{
  "num_hidden_layers": 11,
  "hidden_size": 256,
  "num_attention_heads": 2,
  "num_key_value_heads": 1,
  "head_dim": 128,
  "intermediate_size": 1024,
  "vocab_size": 2048,
  "hidden_act": "swiglu",
  "norm": "rmsnorm",
  "norm_place": "pre",
  "norm_eps": 1e-05,
  "positions": "rope",
  "rope_theta": 10000.0,
  "rope_fraction": 1.0,
  "qk_norm": false,
  "attn_scale": 0.0884,
  "bias": "qkv",
  "tie_word_embeddings": true,
  "parallel_block": false,
  "init": "orth",
  "init_std_qkv": 0.03,
  "init_std_o": 0.0,
  "init_std_up": 0.03,
  "init_std_down": 0.0,
  "optimizer": "adamw",
  "learning_rate": 0.00127,
  "beta1": 0.9,
  "beta2": 0.98,
  "weight_decay": 0.1,
  "lr_head": 0.00516,
  "max_grad_norm": 1.0,
  "warmup_steps": 257,
  "schedule": "wsd",
  "decay_fraction": 1.0,
  "decay_shape": "linear",
  "final_lr_fraction": 0.0,
  "batch_tokens": 65536,
  "max_seq_len": 512,
  "doc_mask": true,
  "train_tokens": 397100000,
  "max_steps": 6060,
  "dataset": "wikipedia_en"
}
Each number is 500 + 50 x the weight over the matrix's rms, rounded and kept within 0 to 999. Layers, rows and columns count from 0. Numbers have three digits each.

# up: layer 4 MLP up, 1024x256, rms 0.054, rows 51-54, columns 0-255
# down: layer 4 MLP down (transposed), 1024x256, rms 0.0465, rows 51-54, columns 0-255
# gate: layer 4 MLP gate, 1024x256, rms 0.0564, rows 52-54, columns 0-255
up51:527582597552525526427562447455557497469455488520541432559525464465497546461471598496437509441560529385507425464504495486457446465463510543581542481524575507494516508543513463484521572487439442519499558483596464563567555543502563589465496525513448468536601583452547516508543521457566485512600471549525551521522516459465473581467486533527538481529522518592448450542471511488454463505404471473433463478484511491515492461503633548489579622489479435482455467479506504495540528442480447506502508604399470535484531520402497457526410417540488525582586546362557479498534473604477428533465491575518528540571454580426472454454521427601481536512509528561432427490494515451542541504506594544534469431583593539498423489557438407388542473445575473418540436420444567470557547426407493
down51:528583538438513478450542491496505505474541629534478475568589494555490459450442520398454420527527566490518512495588548539510429508449507502516535624535542529404398530396492484567503606513425329500507445537536569525515372600439463531475477547459473577423541555480433574516499576477490419463505398555563492431505506432451544558513559409564514474468489509528460432447512404454505466501532536494426579513492432571608452463531474547460591566486516510604486507576554586527494515544505526421539445506482475534447527576501441403506410434539507579489491538440470459509505471546532453561475491437451371591516434477502535482566519386462466534473437581548445461536482520538538495463472456477510416550527541441525489483565522437378536479463566479428569462498544522525553502548469496
gate52:492497488487449541506431426543518493485497502519436454527519491537497551494501483450619476425513504507540531456433532493581586381418561488513461462427500464388577496420506465440499424523524517545421519462533455475472422524380500502484503550466494510527548491520468534454447525507469469518565485538514553530508486459502480447540550580475411483468520595561574453483477447528493454402568573514497399421498467486592512558521478507539546591608514489459602485576469487545483574484535477589444493494489603483568550635497448509458548447567479471489473479478420528490488524519649471502653502485532540507423537470532577517540511518522426464495494569453505438459532490580478531418451510547447456546520524407467472517443559485554482450570501464467507549454442480539531468503409481
up52:438517462576524516456495597509504491481538503448522488564474508564467532506540526589468507534549522464498479528526496497473584479521446402506516497553541489419499452524446503493512474531513462612551534438506587529580532460428483593578508414491555474492506484554591445599530502499521388453584463494460522384484486481456587582395497516515544455423582439477470469565526528396508492529525529415473475426548552520469547517540493550502490482511476484518419448444513432513482519500442479521502528481562523477394541462434478473457461576502435467486579518446602518489464542488490530561403473451475417590492502457571451473480517573367395496497511497597519543492547424512486441555457464550406421469599444532533453437513585523481499546488444531554554514479544494457393464514482526
down52:491535544478560420444427462475611523564541459470483506526469426483606524482523536515554519476513523474531510530521500467490490436601499477532473557525457488567448459516502564470460572481502575472413468507525422445531417577406512500591561499500500497457476495534367514492585452486393557486427507489516487550537481492479459425449490511499521446542451498481534473511442483507453502573462524545506454529519483509523430522494426519435461497469491399466564600533463390511435458519533533457454524523551467512491428463468565513530570473447572477458554450457318498558463445530500513539445594478523532555600484608542461502495415479555557497557528530444485520518500509474449566527460493448447516522535556481497525466493474542505514496495513450453476538458566450493544556468492529
gate53:464440558490526565506486566456509528495424514637513568441551465442477548449563509462477447461469605504501595493515473496473540429427478452412425512431487524415511523512507595562535494494567437569535510502537512545460516542394510525514532551487420542477460541415442511499531434486555486481595495529505484472570528391427561524444517477408582500413555434509489509405477511533419569377423556530494534413521491554530399464484596516523444520417457522439479489490508392559480488529454518543494510477496432589513558420463515472502507500452520491446532575578490486440488562482544482517533525497548478523492490531476506398475442529473425520507524458513536470459532555549502475517519505493557485577449479548459516538538525568400532442562462537437490510506507563519565512524511507
up53:486576393485519541454514486459475532528565530466513489431585515488551519472489440618458483449514513524526537438432461473466511528408497560390475520497545522488500542502490485571462517495566521445618541560476476475499504472503511492492584556432539474528538426501535556457563482538423510468499494499555553498597545548443510489466507430536472504584570474505537531521519538539511509490578555472482461477503468476571452623421550404484406483439452403421515573536497506496411510583509482506491508465525515527518493468483491468528494574497491532559501467526514505532413429463540503427574508443485458597509425481459493462552484476518552456505532491469468539505429446436483485461470537466517505401593456540541521581420505535508579489534491522458403464397538483453475373519529522
down53:538445587503522496575633503474523529496553486527578481468502529505447505558497476493490585411498494599510429534543483530468481493517564455511590480524493484479562494466522565488468440492443531485419472523440566406509451510522561555465485508483608490489425593531488538455448532570525563525467506499534527496528443401515505515532503527518489502510538637525495506487461483473473535474536542504511491471533532506518493464477418430500508425523650566539502387520437589518473433495488504608527432533435531529499557512525421482455467504516502538503464456525508496569544472469539487520482478496510446516450501486482453551476488499559537549527402518453569562523480486439422469520500437517414403534458448619532493476525515478585470579436455433616577487459495455576482572416497567
gate54:466523492424529479584452550463504444528566523488574469491431500560541482462529542484586536452532646553423534484518447530500484579560557533505484484535508566505543422479595423493453478558584585486457505527469554516522472532482476448500490563506598518509435511434578458411460577457478515498431513444395542571455498678527478580520560512505457475481509453555493473537575511517567448404503506516513631524448549576490552412580502360449461428490520490513457451531566577525448612493526473574550564410520447548484413520354515527582467555406508452487545527498495507577477552430434517355499507511501358546484497402496575337498519449474479479479599478457488512452398480478488610531549425493548423438434529501464391557492539490528488512535439583487458411561472626409432500481503475
up54:485484506512572456605473492468496499530534443519465402484484596498504516606491499465523487543587471537520568541485517523532532539556464555531447512590460543468366531461499419492456527460477487461495527454492455491370570506477423532572500463485492481438426438537507459558469478493520440471421481561555518461536503409503435502526549562575485519504558543486487403430380512572517446590467495561504483623577485408470623513467460441437440529506477419545475409466574438486466544471606488442495531557526554394483510482522499402539481595434431638483471549556479384418514533389453570568480480541518628524550438482500491553546479464559547596545494509522527464614411573453465500438523532402457513504497481581586465501508511648459460588498480472496564470485545419447524503454509545
down54:563510485499536489462512523568557452456478440523467447528555490524432450498440503450496433533482554492477486492451451431531559490482476540493557534530534481570345532471450427531488504554489455416494356542494458394476423515458488468503475466480495463391441433474423501552553411518635607537519549401585454494449481543400457497503493575562427461448473510469425437528492582545503516583489511571525533447528513497508351462430533485521402462507495393464565475480387542489501466497487534506598550492470566526414485435525453415578481526504510562452533602539497474408565497546503481477430500498483554536581534469580464553482551490404502510588430460384468395467551558575483495496471525554507417501527445583522487526524439443548416499546536497459475503480574456421520406470445576